{
  "n_layer": 14,
  "d_model": 96,
  "n_head": 3,
  "n_kv_head": 3,
  "head_dim": 32,
  "d_mlp": 384,
  "vocab_size": 2289,
  "activation": "squared_relu",
  "norm": "rmsnorm",
  "norm_place": "pre",
  "norm_eps": 1e-05,
  "positions": "rope",
  "rope_base": 21100.0,
  "rope_fraction": 1.0,
  "qk_norm": false,
  "attn_scale": 0.177,
  "bias": "none",
  "tie_embeddings": false,
  "parallel_block": false,
  "extras": ["some layers without attention", "local attention windows", "shifted keys", "gated attention", "exclusive self-attention", "capped logits"],
  "init": "normal",
  "init_std_qkv": 0.0531,
  "init_std_o": 0.0,
  "init_std_up": 0.0531,
  "init_std_down": 0.0,
  "optimizer": "muon_variant",
  "lr": 0.00452,
  "lr_mult_o": 0.943,
  "beta1": 0.93,
  "lr_head": 0.00639,
  "grad_clip": 1.0,
  "warmup_steps": 200,
  "schedule": "wsd",
  "decay_fraction": 1.0,
  "decay_shape": "linear",
  "final_lr_fraction": 0.0,
  "batch_tokens": [8192, 16384, 24576],
  "seq_len": 1024,
  "doc_mask": true,
  "train_tokens": 113200000,
  "steps": 7730,
  "dataset": "wikipedia_en"
}
Each number is 500 + 50 x the weight over its row's rms, rounded and kept within 0 to 999. Layers, rows and columns count from 0. Numbers have three digits each. The size before them is the row's rms in percent of the matrix's.

# layer 3 MLP up, 384x96, rms 0.111, rows 125-197, columns 0-95
110:518600405549507493434485530527506492531481483470489597511503511504529481417517426440461558513529479434479581561553481520481514483531527468568661401522449564482456555609483486579524543497468618470570583509540564546467524480389476478535488453530537420506411511508484495497541560531457494503
091:404409485553478371490490512456525518509556531529534554521472441559525548455544567513437438517469562473453437535512488428537551444472512471432500500440429468523437436407473604515460506542527440491530459540479541516461425509414490487444436465639449473470480523512563486401520509503413455429
091:545488607521480525455506553443497427473550444547524497446450575503461435484485511514503567463513487572457519551493485437481508490484499397493459465471407519439526515550516452393489563534505554480542441492542450569434559523490583481459392565486527363495573434576535449537452607583515477519
106:495444481511508479555501535573516534512462535564520549460498483531523437609574442496493500485457439427534479556467464549619552539495436548491429474447467463480444466479485492523509447515495431513537634500523426430599414422621539503493463519491473479467558444441579396494471484393520547509
089:456461565489501475469480464426465512468577547605475478467531451427506483544634451487444504529474496517464624465485481437557569484552487478516492544490524461482515483529523452511512467526510544504557497514410605495503522484503526451461627422455571501499455477539474520328428500538489553380
094:555430581462496584450542509469479507519399528510424433458549473413520476510509485511498580456543563505551518531592590408498574500476441464505549521483600497494535494454496599395480473431459450495528449445501456457487476537511482442408527597521524433553437546436478516420462506487403547517
114:528569614540522457554649457458423454509540504421565499477584466505517530510560494546430583454482553523521579485537476609453474470464535488578460465583445477560466514480541527546495573467511494519465446483477484434473527448512492561547536551368486525439508541528492408427468584492532465499
094:518463557416613412517431558447506497504531577446567538418416438410541555464521482534386465516549492493499416491489474478539546557524440514466508388526507522564504462510520579424461482579474459532502419567424549437503479430436501528496529482500485480547434527490513484487605575548512506441
114:546506545525521513469504472480513494517437510469569608488457495452507476498499491617496532395464543442571473449528550512456515499581487472513401471551474485523525467487561662477547500521492671460498590445503492433464542432407454534458485516490509531539460507403500490392520427461495487512
093:536616437481505476532374512490560455469556554493561553510572439505505490505548466483457555437491422439559457418519609565414420508532475491464480497504492594513547449497486484520502506479580477496524491487480518564470466545455540444500451607521356488405568490429529480413499516479447531477
101:526469495569481516533590485456462436482463541452573540528436528539472529467574552456571574435499500544544423517442515520495456478616519439431559478503521483477529478479435557593470428536427480520563504495528551454489459508477472607550499441625486491556551621477447561560499425521530552419
092:405482505472536420461464552452552531441444520554429487565465533501529506418545438568518528596445469485486537420482463480575480518504447536499438447522521592501508485518498492476409552399621546551641571483506527536442439565513522445549436433508453499435497491479532456612471523483491483514
103:486460428501559457552508417474429506448481519477530528572579526517518485527526539577455536451503499479672407526461462545531463443571523463449414436530557376485496476544469520475491455453510487447504468546519450393535495437537588554507529485498482580600396519506437497523520469545510567482
105:493535534594564530492515483382468557508417522553489514545574584554555551515472500580474451482500484485498542485594503537509497430506541472498395462494579566455440529464519535538382481540498506511402582498502448474485380505474438590544548563589500533561480498423501501425545453501470492430
087:535387517491491633457558548413499478513492430532540459511624496515542543588469587475517548601568556496475416447520423562504474473519473533550535475515423469519492480485493420524519552477473455529584412497477515497494473467517579439437526581479474526421536574460496481467533592457480537426
107:489561450461466408589492573508503411451457489605444492490553607507574516457473540484400545527465410493446482432453530495495455483534418591499429518537514596486514470541480592562529539530436466493530593510522503483499462455434516581463502540511446475514612531477624471453488494494462488492
098:474449532429589540477613512537473371498572486417458486546552461431510485529519485606447510511542518500538546513553538447489513556514451562459525508564548492527449406502528591453499544513545479509489482361509466451593437602487480493514551448560494403464432457521519477489477497494565551427
104:514556557466492507494479568488387418438485480605461499523531461496574550585490489464493388625548526497566514496412435508504513523487453362545500438527510481587463453475529476447441499500533562486481522455449505447494519490468507510469461493489520552594503602507463503447479548371546492411
103:476404500440412448546516492547494585484501525456508587530552478472490488416519514520532519477606476482557503437538531619551518492600502494552543473463580570460572543505409467491479562569541542463522532576451530434566499474505518458494523461583517502499486589483549367493504493516626560510
095:475448487533496386433556508479448465523558464461457537497500529553537555474430571470435453458468491448564478508614423508649501456525498503550445445542517525531521431523494481453523471584485472526510512593415464410516594490518516468510450488494443492508512556426468397581452382456463526492
104:559517465479547496581539610505375455465517587519531527418445432546515443620557472468510530489502464539459491457605476508462511513525480507519583488505441505422544542529493575529506456445529598577559426603516555449490442531489494533526427500546462586472526513483550497512573550407548523472
094:571498542493473494530445570527571522612423442533498582473444443563462571506540527456510447465422562431451530559501488529449520498496465419556505541481559487496527505516427504505518531511556482626514511599439466541484443452503517601519476516579484449421607565569433459528450447488502458410
085:463447464494511521598602573517504396501460528475525538501511541498507477563524483494491470589516491499485481499485527459567511564513528571520548560595604443454420416455584478505501439592535547504514338513452503451458491497528480482478492467546467504347508564553528527509507457434488398507
099:407569455485536526478500542475619473522590423499523524537505410562468481569507469523464574463581446467573523545475482517450533468539549479509489473422416505509485449497520520438536505543463610505459613595488514563543487474422595489546523545450454497537475480513457503566509351516467575506
095:550453526516569418542529445423514555572534480509482476514510435460522507512464567484437444394425458497487415429637421643554518461494518529446490543502519484503447557579585502562477470470462438504484489519497508504503542372524525547506575527496560465507456551491452418463476458518576468443
100:423486468477473500517503471463463385479486520437569544506507491457503604513493464477507520569444473561476535484510479556515439457428498489545622486526410561471504458477440590574614512449604441549522432494533546524531553572481485512507406433505476483413502510561416528405402526469515554486
105:473477559452478492557556447459514465473588571479545441405571487445501560477598508457522513544520510530486380510552425512608435491498435519656514443559478513519412530552539487549473573554545414604506511444470465490542513526451487419543504518493523494528516467469463474403497520495548505578
101:483531442553540512515471560423495474509440424412470562447423559484504530472502440424543467427540532473519523471600552512444426508621555519493504474527571426509447530407596511399430575545436484506505502505524416537587547536427415504522558445460483537440554521530500445485514527516570513517
096:546469530611545487483535473439533477448396385485501638482568402576517480432495495447552527447452475512512513504507548533492486512498437424490454422501526489465491470545436474533464504405553558564455465518498482625537494518465523568539542514576440564542549463553456521458502511614435465476
098:448476510508466592572453594482417506494466595487537509501612460517564577508454526521420518543541446498563384476469508590548566471449440431493456508488513445526470518545495428474438529537475444484441588505478471491545527409557460488419499482456472468379496539569449513500544537541477603472
091:482452704453527525543527456430544449467440503528496477490445560547478533478491545593561555554559472552484449407486505541491384479490428483487535525533525414532491434513478472397463530542508475480547377545488541450504474571519542496455456536531563509474506464381473513544534488521432497511
103:474534502550502482477505443558528453471583483433505496429552429469677454509460460397544408533439474535575500479495513493538517591387481511511594526521520518367495399533488521481471472495563569471498567552487465545468489546521460528452576463421578532471493469524491426494458495446504526484
081:535383393580487527408511449490461539540551517511574566530518417482405504468518509447474537574457499589524532501475524513433477496460433593554490430494425422426530511523498556529490558542503430545474485453493561577532429608519484554434608516465524478526486508428406500458514468484492452489
098:438547539522554511518527445520540471535484545480677432490500514583514577570476454525471418503474544477429446641471521472547505491488475449522440504467487557424478527557516534513553562429502518480466528527529407474441419409467505521454427558459396484461461473485485546479536578403536484489
100:487563540497424381556485515529516512556531500526508480565540412409541537490559450527531506454410493537501572633512585539454544475468482386445439491525409523504542464454439565447495498494526542496451472477564570526552520490574502562485468401449428466523529441564550488455476576576545509476
089:508473511455462561447390503500461520438507459618656511563491452550498489444363485451475607577567544582500537476467512529574485510484515433478485509477463541410530529487435473557462530554472519527518444503538512549528479481517487455473454413440551515566526641498451512458485458458495475490
095:630477600461543492499490422558487529435583508485444614499417549539568444422479485538500501435446484483442461471567677491516498497502501519460442571415492592503452521475521527489500528442520518591517546477456479504512501503462520583500501513387468491518416478546480455547491465558509542468
106:358494441522556435537391495516494477566553490559629453568429451534503433501459529488445480533444502551496607578482488476451500503492503514467600490463451537455553564505539489563429541386548497567567543532441478534440462483476454438524466579499496486544555526511505444428523473447548533464
092:471479568438525535526496551504477565389583499540538485536555469530469529568422552527490569426566533545484525518465465497543532445407502403425464544465476521356469514483501436508488461537545625546511545501484548439538460529466596453495474516538530512465572448483421435524393504587529532479
115:553481564524415510500419505488483498508491424484545575552583476463527563535502516568488556513455511470559482564486491532426441515492557489441524608487471375426542480418504528516528389477463528474560510517433471405595452475540484526473509485553398600464432600472491490401485505519444492541
097:437481520498454483494465460595560466489510529518606493500490544464460489487533520619554481360567543478525539402431546558426474471570485559527485473483500565505452503550494481451484536569488569562603585517412436493550539483484457555567535477433576491468529561516527482521407557591545504526
089:430543503508504550571510440491435471491514469467501501463427439423560439518569527474485527431502548541441544537503488481492476399458511475477490481451556469491479397478640479459564469528513563491492443539432549386592585468485517590503465511516496496515539581546429466541519569387423582552
091:446521455443491504542492482522480531528574557537470424464553486416465493521586509382469529553525518522558537488575485476399504471544531461498432507516535476461521509600552539539533451496520478582493523397552486491422420454427499472449476464539418545389476639468511538411555426529467536443
106:544512563477471391443508455456426451455505455571601458531555454447554467572559443522528480486588528455518444415539499508525516544412468473509440526426495469530535529434512518449593556493490554552523494455516442503519520468409483405499498415430494547434503486461385502482363471464537507458
094:555561520541568456479430518425468552589482497540558579585496483467488444464556495502491491386608557516543524467472441471496485468465506446464436480474447522484468430509566429497493416598500459513542492498389563542502458571521567516418582501487441594507445567559470540528566513498544594494
090:488423427468572509529522553521420471516523470455487473437492532541534501495489458482426479499585525494543559474561542514574505598566516508455512450462473370489451502513583506508515472469526572499553433534568476503464513339469427474614479505608505496491438490398450514607538503514467462444
107:370472489522480434450590453488492422532590503477527529524399509510485593528546534483578548478514518558525490432505528506492401560613500473490484459485551545509468497455489552480540503482465500515446540423494559544460354586580481496465588602525533534458458486468573460530505503549527562432
086:463462464399544460516394434555490519467449525483499561435581538575500436517494524446479462478492518555462614505543438492447524548620515602420502490511526517429454427480485522493455398503520508529416409529530506510537550542473499606497546469424495442448474425464516505439524479609482458517
112:446435451539523472464446468493399554603561497493482447609554513510481506458485417533491485526484400480471504555481405604481444556456490418451517387520440443524571532461490435499523515502509555556517489537490458535511469443548584609503494455449504492382413573483458501468502429459517502467
092:355445464515476513543491474527530521505528498474489498391521466533457431658529533550509423498459391483459571442452479534574466500491465478446585494467496542589467530492492429413437524605465443539495491498500612528542474427522490507536566452546500500491505548470516562562435450568518490456
089:406499397418528493437444518527493446529468415509539558440467496468559470444410429463492514407525499512618556481407482525526481590461439508475494409481494509457554530546492477461530436517470517554525488413467516513529580529564480495389445539500575555401483559502443539544454440474546512444
101:441433551469574555469384587363508411510512481422539469505481596521487556461542504464545496512503532537542468629504479447479509533486501435485631528540522535549489484407507475464477401460459474483485571571538543481460516498465484570541513503438563379521475545515535506544434534482526476538
088:536448498486547415519377681452518463515539575476458536537459466514474538536562600485439492450573437510444524505498505490479516454489411527489478582478496463580472500498516613542427465507518482593527527502454414560503574485543591544452523541446504529517391520522495539539494554493539475529
107:458484527600540557466487502374512392487563513515507564524534501555460464445508496524590495548474476508504585497550504562411512542455499452509541460543429527453488463430630503625453423513471487427501542458600595519492446475509481599562522507511472466519472575509488450515570490545492432453
103:508544518492466482487513469515475447556470521521432539553477431435413513550520494517468547502455484574513479632433489485554521425586500447385562426502504511523590472536494620424471479528501488531610551479458485591544461547533480484497531432515552467592468551401525599416517480510447498535
104:473507480514394494492368480451490435524502476501471575578610502461505525461539422448470524420530502501474529484575446505502501555567625467557475577416383533492502498494486528585437517522509497483528534538501508447527465536535568583563499400461527548426463462434443496435444501441570542524
109:513563570472493518590508433463486550505519444439524421531625672487551515481485517487402496581524406478539483532475466481540545466558475430521524473422420392459508442461541486421532512489480509604460462543423526426470516478547566486440550486573510436529475539469495458499517530455488489479
104:510541597488557461443557549463543521429567502446520581540476638520539443437461516469500539518502458518517409564517463583414438434575478545492483428573548517506473500585534472478532487413463514493446605437431463497483406491466543449561529515521492556550444505444458557437495495490409465467
082:444526488373559518509456503510424482509490453493568558482521537521452495553537501442503439546429463527513561586637547475410555483515462524478472533577470493533525443450565483515386399514493498503546537531455444533490532462557535446447490549512460467552503530437389546610419490588552523496
102:489459522491437530521542532492556439645518532600588492511618492430482568488544522537546536498473454490446533514447455580540442548525560461425465513566491516494501574511504555509466479540425481470506509484455540528609506439489398417517515532474487481495539577430364444489402487536480447506
101:439629460492545460464550440449546460502432465523572487485551590493515446570468557401527492491622458448531409488456528492558531459478451497554627474538532554453507462511544526476563472448439494556505431488477420530465566429453526439522459459499561468541426526531431535493486500487434582443
114:428448562498517575561485524501538405554517484453572499503618445448512482510503534439497513608527551477432568401474538461442391383535519529503589537449500524368538453509545493517507458521491494506596525472474462602533414471482467532464517528448571514475508579469493449528513482528560470460
116:477519542469479489503510534384527527506493463455523434563525439399456451476415523463465485494487495447481429543550579586406618509564431560502467526469441541575529510497485556448477557482463531492486490521571481629536542488412567461504575456479387551488556486454422505472443459514497586477
097:447534482536420510466536527505454617510471628566522415581517513500599530467502539493442509447472525375519425495477396528444494534466454533535592464430535462519465579550434523458491515465509523488534512499468510459469533502551530569623571432517510514517578537571424457446442483479455544499
104:488444516562567481407475454454466501530597550537553540487506536604511545504529562455549645556535514437510515592455528497446472518596443498551489572553401564461499474464466477510475454458420567480562464528441514627480504506496424562553494486501516513536504512415501485459518440427584496465
107:549449487508501549532530498481444421380515481550472554574485473589542494520459559558502457418568469489527422473524424555561527515538523410517510506474384504488528465590536480489531528542542474605489532403404475550558419443486482477405458481417572540478487578546564458514572524482501544506
105:447479555498628468453472397561514403520486557491494450547480445603414524612559515540492448393404444463511491587503464482585512486471521449494505442426487492427521489461521560511573522426504553468548556572480512455532483420465510489495481530513560500513481495482535443550494430471520620503
099:490476434441456465491479539554567458474584511517437494416500567516512464535518489503479547498494515431537622459492599585533499532519455575471400520522520461492501534529480452557508443428603502520526491474531446515525463505377608464429500496576529539534583593481494435464516537420403547428
085:570449466457417548515597517510455528520478558442512513580485518551546473565459497490509507511500502506586622526595470511489446497509490541507487439540459388479491498465545511487417546434474494442521535511520482387519525410449530495329458466459515538436550487554511555469548610512583547525
089:499560507484423436486384559521467479575493496514497589430535477511563572485547475423455512579497534492528615497517506455507513530503521540496574514531529515430520455509481542540431431598500492439581524532614560435486622541532485507541487604513388468492580485515469416483537542563533520496
115:454527439536451495530507534549487450437543493512445497495644474513586473471542503413522509442473497540492503615517468450469549493511497449457475482408581517483494577506555513561445413387528558498514636450495487469593447485435495459596569522476407586535432518464510492553486474539522482519
101:455566387525452521422455403429530476602497566455481482467461471393476445525513414409547477485474456514555525489506524490601477567463473471510442549520496554487506460514516489518480522565427524564525472596554565527466531437490474566575587540418565520501461540538478496469372553539478536467
104:486499554526467511521492528443541534443591458433561506586598481540549521532564562419538531500538490571479478549583483455471427479527450549487490478569521543409410423556509528512520468499424537504476524546464470484443531560419476532451519523548433441451421568326494526439484590500476518501
# layer 3 MLP down (transposed), 384x96, rms 0.0543, rows 125-196, columns 0-95
112:465544487439586474561385433433427588535506496496483492557527522463435577495513549561482470504473525518436488527487422505501446535452473431535505444521408527451439577456448489500459470551468379575481449483587511484510441477419490525503496524384481516542510484587495548413420503548473513388
096:547528489512500597465523534607483455422531458491508412505519495481541441564488501469567574487550504561531510393498410466566466551448450480575539468546587499444521496520498531597509491554435579432525500522596538509522527455435481493598525489566542510510486511507499519500437380351478454512
090:523430392500449593528542572474529526503408478485472494598501438555561538523504500476491506354520541517518579557463408542473545493512526537457495500464372514477564518430433486496430414492544476439462457587510475483474507432585488442567531551445492446514479468542483511492607460496486419505
103:488550455458474504447478543490487534441541500530464529463439489471488440477431609540373490587603462486490548544490504401500533490464496432577518405480565439495477551469415558509505514438460488569522537506567439343544524552441534494520538505577472541496417542463561543525461461517562430506
089:489593505451526557465511565574475464387449557497513456478390553455460469488430503522559467446475487418407475449512544512550474575467572496469417574577484435498525551478497535537451476587466539472507470547554541429486527483593531473599473525495598463541527468551452510600523446410517475480
092:565449470536525516491513457597468498581435537540493499502514530409534578539572471428488534517455541506456521480520475468482382438476466474400518449486537500509481553431459551471553488479515504574527319421391478491462485551472457454565584582560439523572517517445525558470493552481507519551
103:502484484431516505557369520395503475431525518505525493647530454494481521520524440519516485480550425471554439522499562388622582409488487467453519475542508482494472439504445506497599451482491540533500539423511456491502562450471430506470622455550523495554565435447510463482468478453598481486
091:522448468552563586471520526500550534461460492502477498550556454508595423458468508535526411567452459449416456450450442468444575439513505524487538472473443516528515628487537415506427463555530424510410521450496438476389467510565488393531405491555510491502557517537497531454419456489499400504
110:446457485443504434574477504505473482492531461497510445495488497574517517445475460457502475571583511509573561497421513460470419480470540496469647487492490445477489545552442463521550475580425456553484410576415479547473456548508480505595459454413519486568613535521408562561388504439512454471
099:477524603496546565532548583509480393436520560462441514446505569578520416581517611525550400520482468445488553481495469494573543542477481561412498531511565491471471469456588429494479533543455546463512492474444439477497546410509632472515459557449471527537531503494541531555549437436487441451
100:522533452522406509542421583462468498606503474600525541513551593444456543473560466512512580497478565538401484418496504490540532536610439467552493537481558518536506485439506510539485583460460418457518440558523511501546534461393421388542517471459455522585490508494499517515426492473525521605
100:462539543441484494551574479510539532539455467492565474476541585504462542536571552510546539416430460525499443592482493454415516469497544583483460485475505504486538484484488441537564511473513484429523408562640471597517495398497523475578466579479571446592540619492503552477511422478431547529
109:494600458514463496480477495583570504505495517488492447442523430509491431498429519476507496539543404467463542576575531497525523562462583425557558495535457537551424587453582545654528521494515564546510383501466504507537497481558546539535459366530554514578562547527483507481504493501517436418
113:528519446527537598483546565545537518525438505526517461521459581421580494514554395436523537612496497478521425478522479473501527480507513449504421402532571432541495440502511558551518489506571462530473493495546481524497478505640487503499499565507487478609535489516540437528466606627442611541
088:527425496440504502520485619486502514442491590591450410579513504532477502446500523483521428512442497558509514401488483550495508535430526627415381465474440467543572534466465473486451523526439536409546535471477407500480526468463435505461481510535521528401599439478575549532542455533466496557
111:483507540434564555452450437487523489402518538389564355499438552582511517497428413588507481510495591490452555507487499531465483396462536589430544431475519481501458525427468548556545578517480464477526419510537418495438495481516461443454526449448433525445558490473529576507462509456479458480
105:549561467522543489618421500501493488609426542561408569547535471418507509554483485510547397565451482528515453418552401547570430520495524476497461455404401499419500513444523509588588518468535453519541426580473563550490509479492475546522524518484511527583568470496568501534481482489481463547
101:507570555462447536506481443519468569551446535496488501440544471440615374484484439500554460437565458552451511523537515554440408429472428511500511426452457394460479481510465477510486520416471510455473583502560385465515480511481544486519551485499478467483530364455552472454489580603536514555
106:424548464493463521502504547454479428461486540436459488482425466406477453632501512440412494570451501462490525526423528456412466430594454445424481463513493452527511445438525456465433468488512496420517515405515462553499535496503522520517569414453562452384529475443446578554498514401455494547
097:495455503477422524511463509499532435535575631459396428555434524515456531512547567485447434524513536483457455585494526514492538554507652477479520579597445471414556461496490467443426503584488471401550415568469550518457595463498535535576492434510480474495513481496485445542538534463486493520
105:555454516459515562428534517551559519468422546540449521562478443460567452544457528568561381482453472519481475427566525479595512583440510395419466536519523578478441473411423444453488496460471485503488500550564453482500540558534455457452497469471538482498455591434513605515421457495421451546
097:515452537456447548463385520474501492532391457581506526532490531506441451456402543476536466465505524428450534486518436608368516475527409511531387435499545519452492458442496539559539589451380471430486454463445440503479500503511493534516441516527546477488505525537487482488425477608476417518
087:543528495488455418460444497457480493509512461478543579414421510463530483492474494575529506456523490479528506469516498609536525480569474533484438486499482615456538530392436551549553516573428417605418506481484523570441503474554451392500503461459546567440594572464523543453510584612512499487
106:446545552584539521433604442570459575463501496492474532402511454497577551617531498491528554526546551506393443505495553523472423475457544489480517433518587566458524542502555549493595572576506510544474496486513543459467518466504437489496495477498504556617530499557501586582449500408524574551
098:506541504449424455562473515573477497468455526497518446406466509489536636425581406466512556522448515497461509563554548431503436576483467549576559463472426441504508418459470538581550485479592512566494484529421471401447421532490587531529426505473472546450489419481486562443502482524485448474
106:495496506525536498525568423451431604517497562446405379583499449526552452452525453472471505449547517473509490513487556467474411510470523505552462451494480503499504521430644433481527430545358579440501570528443467525540481481547499421519487526537422539559464540486514519442588526573521528553
098:469540417494550541517579544443500525525414503520583459529524416528521490522406511461446450556422508536454596495377465583532532441509519527443485525510454549502494468451462587425495528553485555367555508460527520519464525525488479502474629573481483470504546602434521524564426513557447481500
099:510486571521497495551464474612464511582498424558499497417520485546471583540470484382517397490521429532507538514536476449530544476541460468499485555548542459465538547483537515457490531565410566487492423542440469547553570441494460457463516395490481406483420512569513514395497568405599465481
087:505477523427503552613569544469543451508473556533460414508459504616509509471489484477558539535490535428481567409527503465475480527483554494521399503570577459546636492480430466508449397445521461465477509557442428416563520510544373504529557524442516461494540508501599495546506575505537492507
098:507488439536488420513538499471500421427508493520433434467521382539430554561564441504493462546422485524385426553557431526509542380493547517558515476488492519507556522518588544460499439507502525524504441497546489497488411554473446549526410505399459441536493412434476572552597520446477541492
091:387480350565536522491471503531553621527489482524571573460515505470557578547523450453523460535521480446567540519538534461448642513537482556560444523472503537462545545508442582578578473513501520508523539544534478598519566444450391474467550541512474512545473492500509482447555518439470525564
097:506497541493507481531574543388407484459486508550538568553520446504464583405491491540525637494501504438502471454492575488578508431446504428445515467427561520507571447618547494481541504471507409528490499486462443514557592519443579470499574561507453527544578530565507518518443594553457485466
076:540472402469436510453530487516487561480438523438495511511452440544510483470410482504445429584430479525474520448397521533463543545540466382444490489457443477594617540502485506580499445489463474497423444523521535489526598491540437445565639535525493518427499512466513600533534479451421504464
103:547526470367524478386370483509568454463473531586378502502497480507455548544475549500430460480454491493571567389522516394419428437518510488608502516518379514537530447528509500513514507509548437442490476507435479554450524539547503513537431552534562572492473485543536479508503449513487472492
097:528574428590404526492518487567472457477514535605415566498430533610541548494455518473425464522461410561554481453460505544480500619521513519419504586542570437541450554572488489508492541420422475484501511523490486462493521517478555571413479499539495577500416504575515537545438553520443499465
084:519482463519495405487494506533619559425461542448526395478448498366462506479501498543516494476465541540436454553432558514558544494494468514539579485635504416628558520381496528445508449436462468526454505461489467505457544471448426478472430528508506519491497454541473564431557536538472513572
098:528554395472524517456587506565546536488582529497387479513545491523465551452481521480400521477601585526491454465547490513442509397582501487556478528519502453492478473445473534501537408496425399461432467540516448519469436528479577429460572510483400427497548473461520506516439572492460399450
103:495570462488446503460430582432547457478545569516518576565536488429499412451514523486457562426500434514524478543635436545611398527434592412482427613545523487503523451501458436492542503544495488521528485432449559489438447567511455515441484525469536488483478471468475447501464509436430463539
098:516437544566532468565516529501510406457463509537493460556482425609405532532535516498522494560428648530447570614445483473473553492487498438475462573447410525466449468534520499509575520490590552458533476440455467488482466471533468395534460487561446430454492495605415456479523534468499513530
112:453444399513573474556505527515412496549500500418447603499456496557496498567521392489534549455560515578496511469481603547477615467481458442519578514550450538482508490545380449581544533468545438468516469531485469428478508536509519540446425589470480434443441476568578523512507483553524490563
094:532436609468518447439540545451465478315575460494496455551607475477470472445471423457501501451463467485523556525490509458537556471522432440466504622492513520485574507535504602445542434563491515457515573447578559551503472502470489477549486483409522522476459526446423500437482441455474467452
096:489509540543529488548491419534515482459386527615413455579430574506433471441536554387479462473446470502445437528510427444422465493598490501435460486520487503490503419466477412516555520509557452544462489543454471454437554541448551502565468412491511498432496557417550523504451567464444460437
097:457489453490476536433430494507470496509506524433483458517527417485445422538449615585518421534520415548546537417449482523507452543443520523463463522452517518446482499527555419520520444567483478372483444546440478410491553456530597558494439438591442482498528507540465376536593453488498454486
098:474447486549541564519546486495459470464428525455521476534441445577442518563500586507465487510438407508490579483440550469490528501565541534474511511521544559462479436507530465587398552470491510465521440427547566565509456535424512532541584507412576522452512500547657393568599492523479526481
096:482588579482563575543585530598556468479433520489424535432491550615515413575501494463529479458454484564425458374480481526525515500433459426478512583523528542496510505478481453459506570520537447510483442553526538474520444459563556491535402452512530508555503394590511523512473440431464486553
090:477543519484433565375541458572540501401453434457445466504506623524457442471442592475547495488470511522433442416488510523518556501463562530518464566575522484516508548489478480517446675549496436465492499542520467506519535448547542451594540496464550487565456473517525535465449465392494489434
106:493477595550437474556456550443456507544414502519482509430521520442412468509515458456598496557482409466502547527571505466485582483500497481439575505498477508557576435401449617456496508571556464557547398550489481478496564434511395491540501523532573554446526597434479512458445487514499559461
083:550486450498554567482495454545478477495458496433492519457422508549428487507397512513510466558513507499370449468464484554553416492491493395511493538478482556465532594375457458564471587535459429550465487485452523426540497462528462537467397527494502543411555476537418568539455393432503464547
111:527470463507566479533467595541554466408645481416444440528425513538474545510542495475466457495545507475507490491543508498504455401418467505467431532555528518562415462550386481457453580443449528553507501450510562462448516554469432367461506426526514488533504483566461498466440528470461470601
087:532473518534519501512448479494527446503491473426473388436478471402448514518480543438508505560472585541484533532480538474503437478472467574424501471606536478531428492550533522436483504587471528387534460491470429528429538503412442404547481530507644452589480611511563457448540521499537543454
086:550550550570503549481489466486641505581502522521472454474464455531471526487526558616544431530498560526477446507628501444551530542524519507504469586551459556525536476328453471542542511504414431381485445447523475458472523466556495541521555534515514519626535456502559525492479524496513478513
100:409483502415528602496532483461573420413473436566561482597528538484461505582449542495631490477462465456438469493479472555421467517541530561517477510498539452561494553456420402515451482496463409443495524485495470523495547492519484461637401478525577504512522418504511543446549462458473476536
093:483524547474522638470522513578523442445431407509469532485500524556522421497534451440521499444513522487481412464530509477504474502526469516469490587587506463555525444419486516516418515601497446465413458561571469551574536515519603528592526503544519439565485439507536572546446567430390466504
103:480506516534451511599533551492433543458460514550513497462482624407483496561462573435448444433472478559463508498416561472551451499589471482579525500427547517506469451441442539510555501609498549611495569482469463489536520520507474481400443463486454562398551484602441510474435545473506561514
102:541430464469507485551536415643507512460487470446575460439460509574494422504498485545477488531510461506551339468483387504485561547468480539514533480424477418362475495557515416625574483528549484499514438417480507446510516506482477502527488489540511498517552496510478418513466531486583566509
105:534451486553536439586577506473482541477464535485519506536478509514467411551512527618515498510617504431559421574390527465507474506482508475435432564482551494472450551476515439496521487435455482507488481405374562506517648460488473430535542546459492548580537565504471557522461513461525538584
103:530482518491466504472467382554658437561467480489476485507509614493498486374437436459577492414430512556489512453478433440471487459519522598435460471486491478537551478484548467616542510443454407429531532536500506542444507468501420498522534418510502539469503517509518527553469486525534419593
109:582547526530447432468431608505488479541559459437599476487499516441543541596475498514534443506505459595546469590566500494432618481467483487551491427484442450448429522492410484484464497480473459576549439492532571438455486520564463527489535441477556440469400554517467549437474429543516446434
083:463561545422514586485550461562554466416471475484558447548519581492455413490489474426512405446491447534416569458470567489483476528431531458403477523587497508575479549457513497502485398554502476498440425554437457512452560512601523478477492522544583426575454456584467445533556510467542473523
092:479571483527592498428490466499465495441553421444586454557451473493519453549450487513492534512444452501552502517428536428465580503465467593542469568603439534515528606403441503467511541544507458524543457522506508492481584530486509505467588495492559543542402407557468463502461375393491533497
108:518513464526502403440402642524492469530469495494498526442507450527484483478534461499398507601513525512455516548462620476430485466521533540413451475517544563524505396492437492513473598412534589533454575456528505508476553531494517586449429440509547560436472539504516465478609547495448550503
111:444508510497515436524500509514436465437487491421405627530501536440468520440571505536508574393486534521514552459455547423577502465413468485527565550464511510613496468541464604412526586460575589417494522513450496437542508430442496509472546535550476492425505455533537531548508503501555548421
116:458543490500570521479498438487478494551577501483521547541507667546445383546600477569453519519451535538581507526530543409498528484428557546521508502561443394500506450482515474492590492419555438528496502438456477497583510556467525474615460450477539465511443546557545469505544578462555532474
102:499527633468488566435542464505505460395506453435487506433523501572415498439468479422476541455468494485495508459472506529485458516449564549428535567597569456499538445466578432454481461514494499459487359432567508449494512528503589411546505479407475457553483438499553542526562493412524475562
099:479510503471641579492461515563530483481522451534541531513472399480502549460439626455513355489408427451460521417518511516499539462502471510514480415539503541501455592563435391487497458568514463539553489542503550506594434560451551548502499497487541443530509501584422483569549512488475516511
096:428385450537443555516513459568508563506439520569531561488582512487549458483465483415537449549469461472514494439404447413463505512563579544435405455530446538502541551592448444454535580481432564462449496592558482459469559511467507504496524402529466447535446435438564497498458522452476514458
109:469497505442500504499455554523534530591562478517455557515491469416499579442561496530468494582500547557504526459541560467582557460454437474572484487462509453467475483543517568506393564385502556471418497475459523458480523495423577492485425509517538502542431538434412573518382515489496470348
101:460536514500542616460500511561544484412516431526462426405532536516502562493525466493518430524388475445482488554527402401448515546447579534482534564552524443473521481451505476532486467445448373504459414545525526545414479409545508447544530499454552458461516511515502546547588498465436399514
093:452569531437565650485495571594592427421484491486488438466531553570526515590447554520618445518540464526469534495427504446584582488506445593506569613518472450477472475470561449494467462523542496500494488521462444421544507515544500455505479509449521503617460491492483514502510570516538509536
094:484452527556402459471551465596479516483451475449524464472430557437525414421430444466534465527473534432431476470486519485642522529528545473527499461474501506508491511478448451470402544538668492486463469527425486522585534488463472515482416508566479569392472501572441500493450416540479504522
113:480490397534524449485510562420586596486453528480427511504589518468508485546491565546573447578509491530580450426489460472484451462566564499537535537474561517561495481491518472424531461568473453407484667455521558524495406532570496464396535493565570472552544474491475494565542470470525512498
084:573460614492487597497595508386476482518468449522470524558530426505467558475450607525516504481471534459398508481446512499398626449558494559507494520509472491461543497400512548521565420516561482487562492475404457502469533473544389459491476561530546558530563444546521445473559499508545525502